{"num_hidden_layers": 9, "hidden_size": 128, "num_attention_heads": 4, "num_key_value_heads": 4, "head_dim": 32, "intermediate_size": 512, "vocab_size": 8192, "hidden_act": "gelu", "norm": "layernorm", "norm_place": "pre", "norm_eps": 1e-05, "positions": "learned+rope", "rope_theta": 10000.0, "rope_fraction": 0.25, "qk_norm": false, "attn_scale": 0.177, "bias": "all", "tie_word_embeddings": false, "parallel_block": true, "init": "trunc", "init_std_qkv": 0.0413, "init_std_o": 0.0, "init_std_up": 0.0413, "init_std_down": 0.0, "optimizer": "adam_atan2", "learning_rate": 0.00161, "beta1": 0.9, "beta2": 0.98, "weight_decay": 0.047, "lr_head": 0.00765, "max_grad_norm": 1.0, "warmup_steps": 309, "schedule": "wsd", "decay_fraction": 0.711, "decay_shape": "linear", "final_lr_fraction": 0.0, "batch_tokens": 16384, "max_seq_len": 768, "doc_mask": true, "train_tokens": 185000000, "max_steps": 11292, "dataset": "wikipedia_en"}
Each number is 500 + 50 x the weight over its row's rms, rounded and kept within 0 to 999. Layers, rows and columns count from 0. Numbers have three digits each. The size before them is the row's rms in percent of the matrix's.

# q: layer 6 attention query, 128x128, rms 0.138, rows 116-127, columns 0-63
# k: layer 6 attention key, 128x128, rms 0.135, rows 116-127, columns 0-63
# v: layer 6 attention value, 128x128, rms 0.11, rows 96-127, columns 0-63
# o: layer 6 attention output (transposed), 128x128, rms 0.109, rows 96-127, columns 0-63
# up: layer 6 MLP up, 512x128, rms 0.136, rows 0-2, columns 0-63
# down: layer 6 MLP down (transposed), 512x128, rms 0.129, rows 0-1, columns 0-63
q116 070:473496532532549433553497439505611543494517426560485600490479503603465507480527480512428454416501468466437598503586553496484441441430549478468475478484418487454444574490552436597388428504489499
k116 071:472472486465499522511563543525504474541486450520562509487445456488461578455457478519563454523593506525429403480526507510488450496446553420502610434418553556486599512468486496566479393544448541
q117 079:540530477569414482458523546472570468509528521509420461464566509513544427443520520528529539531523662601541535490440449470486525511479494498469484512582567476478483482567483491511446527490487500
k117 079:493528530509411546565535509421487615434530504527493426438548479564506389539542465482549527464444497473467581478430522427527495553517566528411478505581518448516450456493543596466427554572575502
q118 079:471554467527466464449411385591510460518496406515548495509525509481464569465507494507538535528579427473532511473540560505405505521387422427395481555569502449510533516573463580443479504493508521
k118 081:408597505450438522504487372487434511543440422553536541528508476490518514505418483493582495484580513445537397515486427401448568486502496408452479499538499518551588385482448542571522606562483530
q119 083:572437462491486530492396544519582437479480492493544524534409517503522503554453481478417494467539431452486506479487474543506439427433418561481428408453403547498513483433503531550456365557456515
k119 083:475576471514537465506616553516526498447450474368582553492446521501487568450485435492433523478546393526552492449514527530491486422476507499514510550437510499451511442548520432495512482560486549
q120 086:541464432508491443606530512530467537520431506468464560450494470551443536515514507520462466562405524483533495459509589455564479458488437453505477377504581525442568504561517473388540543460556461
k120 084:655541537448570466447519521550445545506456443608471575491541450530532489462427520539501571537465503439577542485563550483443389521456385449491435449470578522489467514558459526523556513491607498
q121 093:517459479483516470545504568554375575540466448460418479520440571493488541553499387559476448515523510477438517482460443506538482443458470554496436518424542482537536529504475497583526461413533493
k121 095:535436500479542441480450442453483513542524509427530536488538367486477566473446531464505447501674509454558529525521583547492511455489438524515529484401482592463532485574500485418470430446542473
q122 071:474516490594549506442484520491423587433586498433651539491503475442549497505464432451478430499516523470579506508544487561438431533510481542614519454522557510539526452502541592495525459441497480
k122 074:478495465498504575545540542461458542509523486474591438530527476450520518609553592516397484470480492500540597553523534586543603541515424545454571494374490483571481454497452474486542531538543479
q123 081:510396484527464596498529531448496516515487458502452508571483512540523481517472465519585468554533562464431497512526471414566484383486594532422453525475589560530454449466487592624383501550477551
k123 074:503476575470455436456504575392514521485497512425624456467640484450558498514477534364486448450533582540531472471460477508518473415559542474504528537518489514475458510478528454537526496465534483
q124 071:443485585449416480581502510432490522518535467519460569462471465516465469501418457473530515530447490517584506481542458525445450318485560620408520507567483567470437489447445502558522569536452542
k124 075:564574489345431532430502525480562497503448537534577529502574448508542551572495532464488435461512453515540485544424479475565464452513447504545517490516427454421495663466528472483386513424548488
q125 083:460486499481425553525462502495538518508493530555541469581531498570577461547521436471489471426492450577563390504494492484450514464483510516518479542459463571440542517432507424540420492515483541
k125 087:414413495495554546523577446502441475463537561342529476509419644463462512508561510578517514503464530490515520486496505512454639463454540474536495528514436396492465508491494408490487506395469526
q126 084:456486569489452544478547445413528542479364437464460562555590433433493536398441478501490486570484563476523521428516551503489408444582538502543516505604494518529483510443459590660490431452489472
k126 083:594536587474467472487451494412439514478530496562526541515593413516585416594542496457559423487521537440578531547495426516541443443563541503506518541434487508575499577482507439545479479588518485
q127 080:513473598528476457484450410483564477456523553453473434612539443535451472383478506546448498429567419454602549485514548535513562568477571546478592488502618556519436526450528513510413505507510577
k127 080:399478456450491543527472427512625503486515430574491594582439587481511505559559550510497451443439571501511409477399485421423597415519543485539434490529504454501505458476394520501455562567411527
v96 101:491490569550510451445550493485498536491535452529484473448485539528522481512489432590539525527435458525480534537411338563382553494577540604400576517473469558503509428494492493489520506516418533
o96 108:505512485542506387429406494570528442491532496418486478568491458538475570499482576505455454373532441556605481521522551528548505518507557511536507473453527537526473518398518378405543509568548548
v97 087:578525556522406486516495547525473502493459460515484443476418584443524488542556381484467463497475496563576511509465448544471505465487496528518426509557468434491500446446498519470413550500495493
o97 084:468466426515531400495510569552418375448532503477475481571506537566432515389525562492491472499469468550461470494508441615434614469568506518461486512424455488474469411573553459400474544467619510
v98 097:551483413496453428448522480484550495485441493499538508547445439503472514508508407482469533532541564554477475480635442546493457515510584508492488557574496506571483536494442546451472438374519545
o98 092:412443547499502547410578509418476473514552505449510512527453508499517585431525536488490566496510471555484480549491521512497470505541495581575471460451383426423460474386482478605418465433496555
v99 086:496577530497533462547561507519518520615561461579500520451440536527447465520539544543479452432533488427528511530436512522477406519558489450564496477507466446434532494504469562491500501507527470
o99 083:590506386475502462536486488489487464472436465566456476532476469482530488520526548523552472534497482638439557488423468423556554544548493555486479446449519512523486494464521424417592511510469520
v100 086:549544530445528468444526577495491493468513459545578577509543522424537509421496352535520518532484617473498410516492406487442395460519545500572480538486515437482451600520444478478566512445574472
o100 096:473489520487438499458405495410470505508461518530404590515520509500411608535441582501498491564519418532480517483495594564543582352414494483423510439589490587498514493481438510483489515534511600
v101 097:438509501535507473522504527566536542395437595491540560444528560467489479638445467498407517519514460564475517465510418568490588533487554578516489541463509477462536513440532454457504533486608448
o101 099:458494558523486492488590443520494543519634442424445549472402465482441440434418507498531450427552547664553526437540487524555400520529476492566472474464515519461405388444539507562449483524540538
v102 083:543489546585451526555479494520383531429484471524469569488490554458524495462539443482587459491550481518481458514373377449525502482471515430447526563482563442442496516517480457561470460535645470
o102 084:527467473521525416618445581477478470543482552452476552515458583496418509529466531505458433537511464424480461469517564522517622379515504540441525454430484561500469384519403585476547455488566531
v103 102:427495533568484398463504557473527550527498463503424456525582560498481502482467456492515496539522535468523491472461515626460447548575534519498540495530496461506466474515436526529466479433361492
o103 095:491497533468493461506529528593544529480574554502599471582474495549459461465545433635469519464458509495584537477471446444464485571490569493479453416504551560586528485403478476491483542498484569
v104 096:450419559491484436520458459502568563611503437524468475507561451522488480527451543559462537480532364550446622472537535448496522546479533572446570534645489451504510529472501494545550489500493490
o104 096:511448545516594388524555490583568557479600538442569532585451468549621443466495483485561513472446544573507475558490459502527395596574567529515428471476458462466469518496536453518518523451446529
v105 091:458576545511507493522595520464532516503552516540531559477560468475506471468438413449490488527442493415474555514398437519353484496570505500448470501458454530428480546479494545438531490621440511
o105 097:480514535539445563424421448472480475523453469476373474545476415467553586493519568488508491463530431568474447482521536550611474447491547500508550541560446574595491489444503395490499489567550557
v106 091:498450579492536445489523478563521480472498464504486480482399435567499505533530391490528509491528477417552622465558529365542472502461449546507460496482463509494535388462551458435483501623494501
o106 083:535603387527363569505495514489501478446569485489434509455487532453580539519524492558542624501536544552410419491596500521496522661576482469480451505467516436487545491570484478493433584451459512
v107 088:459510496562562573492575426486506475465481619461471451420488574501448481530509537577556496541519482507483635609444510476449500495567552502468489530506458430472541480548511511428520510494464513
o107 086:440519445516482509422460392410507476458526408563430453471500515481480520477555523473529515364568553521503463443462549433510557550561625495495485548521559512546507546469525515432468489489516453
v108 105:470541535490540474452501551517430564458471382488429518454433479568494488495485504453488527559460402497549645475463396494533601514556508464389525528467543442638528455540509547518515540495485480
o108 105:463478448551503497523422564454487387426504511450494416552576518547507530485552535457531473457437503506564506481489460547507617566503523465432581417538477462511510407524569467495494521550501537
v109 084:478535497504560479500553550448510519432491541464494522470587620497435445544474578492492491580607537521503458512543536550504536478523620434487433570473578408455480545586579485493509585352433478
o109 084:498455568563487515566430491502497467414493488537528537624487452547393475510533526484466466496466464454518519466503513430485551416432544434444510463493489576516458470380515499526473493529521532
v110 084:468455523472498513530442464466463531466509537460430429547536443421488505417458589414469493507495446559483559504463580541570482561446499522415537446565608523490547539504488547432549477598431474
o110 075:608465546494571505475519554546515533456495455518482530473465515481613357429505502503582496465516531407468453512433482422479500512514510398438497623481431438587526535427457473647463477440507607
v111 094:460531529472547494415481464532525448537470494522547498477483611428471486382531525522513477513492555462512498463430457480355523472472507497449514482463494437516487470488386481384445584675491502
o111 089:527530454576415489475537439499455514495386467512530410561525490519464445492496541473536438526474459525562522576515446423588569548510567429536457470504447515462507461533524522473512517468484468
v112 100:562497420494507510604519480474514467523474602468549480558517568458459504490539561414498490486451491492502470499484526501404479471496544434529405470467494522514487525510530452469490568632451512
o112 097:483522539492405634429506473492449485519428483565589457525600470501482483463511486464508507509477497493509484534570509521515505549502471523621589595474428609512494534541531555485472528515480501
v113 090:535534413458465492494505455562555507579607528478482483527528571490550457460501529552425534590501491488540542406514509621393470543512540494483449520390461614510479591516501423459470559501545528
o113 095:463571601541444501519566480548515552507493455587536441562527364500506440437516451475473530445492429536564508526529453465502432631534483590573573534462469496484420500433483461498508457529479492
v114 082:396441487490460468522387481599566506571423530531529503551454482584481475478508593446482482535517442474517427507536525469501556488443531475520557434560548527460463508467561528504454479658461449
o114 088:653503516506497478512617461522502522554477473487606517501599525450572422518455428525555494484442568514506508610460493434558422627587497443534446578475494493468512448483546518507529554472493438
v115 082:493522448427345474566517480517501505536425438466470523528401472481592515527497463551476508490470434460551468449569606454529534556461435444468500447550468528536543441460532590508478495578492529
o115 093:548518524527502518545609529522472527472552486526537448448495445479635397426526429466535520524459586610437527507488396451503431615600467600548557564479465444452470498521530500572518511470513403
v116 110:474572430541413427534477447484556452582495486484579473545537501462525498437528494489515546576554523526483408443471523591370501525504524492304603526492519529489506501571534498510463516514569516
o116 114:504458664497508539568537485471527536520537457604566524552563416546499515479443490471458446490500483472499497614517471476554453519434557465568491478418379557518402452408520481586459433529486452
v117 081:583557475519594555503506458565364596553594463551389488380473499567454477469459501534504563516543495577504517514491428475495519521542540483459509475505596462559537533554450525517530446434570448
o117 086:474502423480574383555393638438509466524456600457552463530517589474438464517453543528442504434528496531585570474460505508527601480415480601495569473500493460504453520473437509472598469510547547
v118 084:536523472473433542560545483504565400417500458562493524502454469461473528471479472479524502423495498440527467574572522431500548452476501532579465454458470473429569474482475562552459492434430480
o118 081:502563347461481540528432532531406483484462486516372474472468571452492495493550553563484488511428517514442520536498543580476578499572433531441444617514509495500438515510472557447487491508576419
v119 089:450549477457671467545541507448466480462525458511460479439437504483460476500534506482480529471479437598520494452480516509443488494557558540498427465423508469505557495588609525487470607588416530
o119 089:527509423576481496537431550508438396527535539472479445579551493616479379453586586505491485534519495470533481590572430457466599569518522452568570406606439507513493530547470513486474471511508478
v120 100:551575496503493520407447451599497439465514442514533521458454499501540524478522452540465534461345489494554577512502449520506522514519458535559444423535514491495460487444477569499518397513527536
o120 102:520521437491537395372480520468503443534437565521424513434449523494542652443544547477555547486528529531500493504476484496495523599529482518489562567514538469563550481562501478424505509508512534
v121 079:458523422539472466567499430422523464505468559508537553480482535493548464576453591666479458463566612538475441519441537416506559490500500493471563496565447391524527487392515540453497539448478581
o121 078:429520574522489457544536413459520447434557474596540544452430467484476421503474557546524405416490569532495558548433479480483472403591492556616437535466471494447492505441475482424602503432550418
v122 098:505487495480440483529538487476486577503467550447555509523507516470517495438418490459505439552555495539475482511435591507422479546507550484381512476520523530446501418581488572411528546484553481
o122 103:546433656495499568566520490497528537472540416632524559578569399521504464458477461461488472497515516489487489461536425488504494464505554524509493561459505514543392475418530493617455441488438527
v123 089:502480529526518522518473517477516508606498480532473492475340454480456520524477514652515493407490473530523502529481461520558553464510398574512526432499432502498553463508436463484424461519445524
o123 091:504597371484547429531498480590492487495488487509551458465531617562505409503530501574511480438492584566534532448486469521462447542495466500507422521456564441452555494626531450351516516471509365
v124 089:470509497507474487567467526467545524442459539473482466518525401489477536580491560439548486579567481479538490504519659350581522490490526423498362549580548464484488509467528571479528522524518497
o124 088:481454541425426638574550453447481525463488515552470559430549499468535471480525418475511540525493566458297435427482514504465558571494565469488463544552481446517520467520567558568517578414386475
v125 085:451538446501596568494509530508532492432554478457471485498521423572498483526416566521410487491544501486543418459428515543580573510448539545449588471460512518527495598501535518484495447542447523
o125 086:557511540464517479703518489537502493537463433456497472493503517439521315413533454504467537463465519533527475504450510518517409460548485483507482679573524527487545443452446440493548531475570532
v126 115:593539501450540492498490574558493574490471446521462500469395520557494470518514501442437503538408467465561526443463356509589532476568448447588393539489500543552597507485412472506451506453417525
o126 116:427549441496476509495464567464505394460524564476447460449468499517530397447505477540479550493437478560577523463489486605485538517527388564508601420500590478466518487567573431449506513539542493
v127 087:573462504551506457487396467563531588499494459494541493416356483517473509494482552435481445543507399564521616475438416432578510511489444500514449484522514435525546534454464456534498501592462494
o127 087:496486517474496429434499601465505404466522533561476522490529617487606470442483484546542523510466501431450531533491497595482578564557488440524509478467488460513524386620534453474488541487516517
up0 127:503536528485444532490492554545498445460539534505502451505476462366476450455519482479488549518520369460519484422582502530438494495500455418440465538451542485499473452533516466533549448522497410
down0 126:582506548438604470480480565439498548523499539547581562483559476465467425430507510436458436522545452520441428469475512525467480468593511461451500408498454503510497654415534523389603491525488547
up1 086:421505514513427509552588494604472604463453542504429451543581582554491420457577576445536520541553421525498495501582557547450539496452418486504555423474567532528504467476479540406512493416552484
down1 091:580438514481541430451490482471579483510398526473514536520500521560508627590493538450497510478478553457528442573467464538519521615427637510526426557542539519495516537454487545457585547546494551
up2 131:496497494595598392475442481517466651449540423512447514557425500477448503604426511514614604476441523512526444458490506593457466440532433392456511513523518500439477477537537556483501424470533451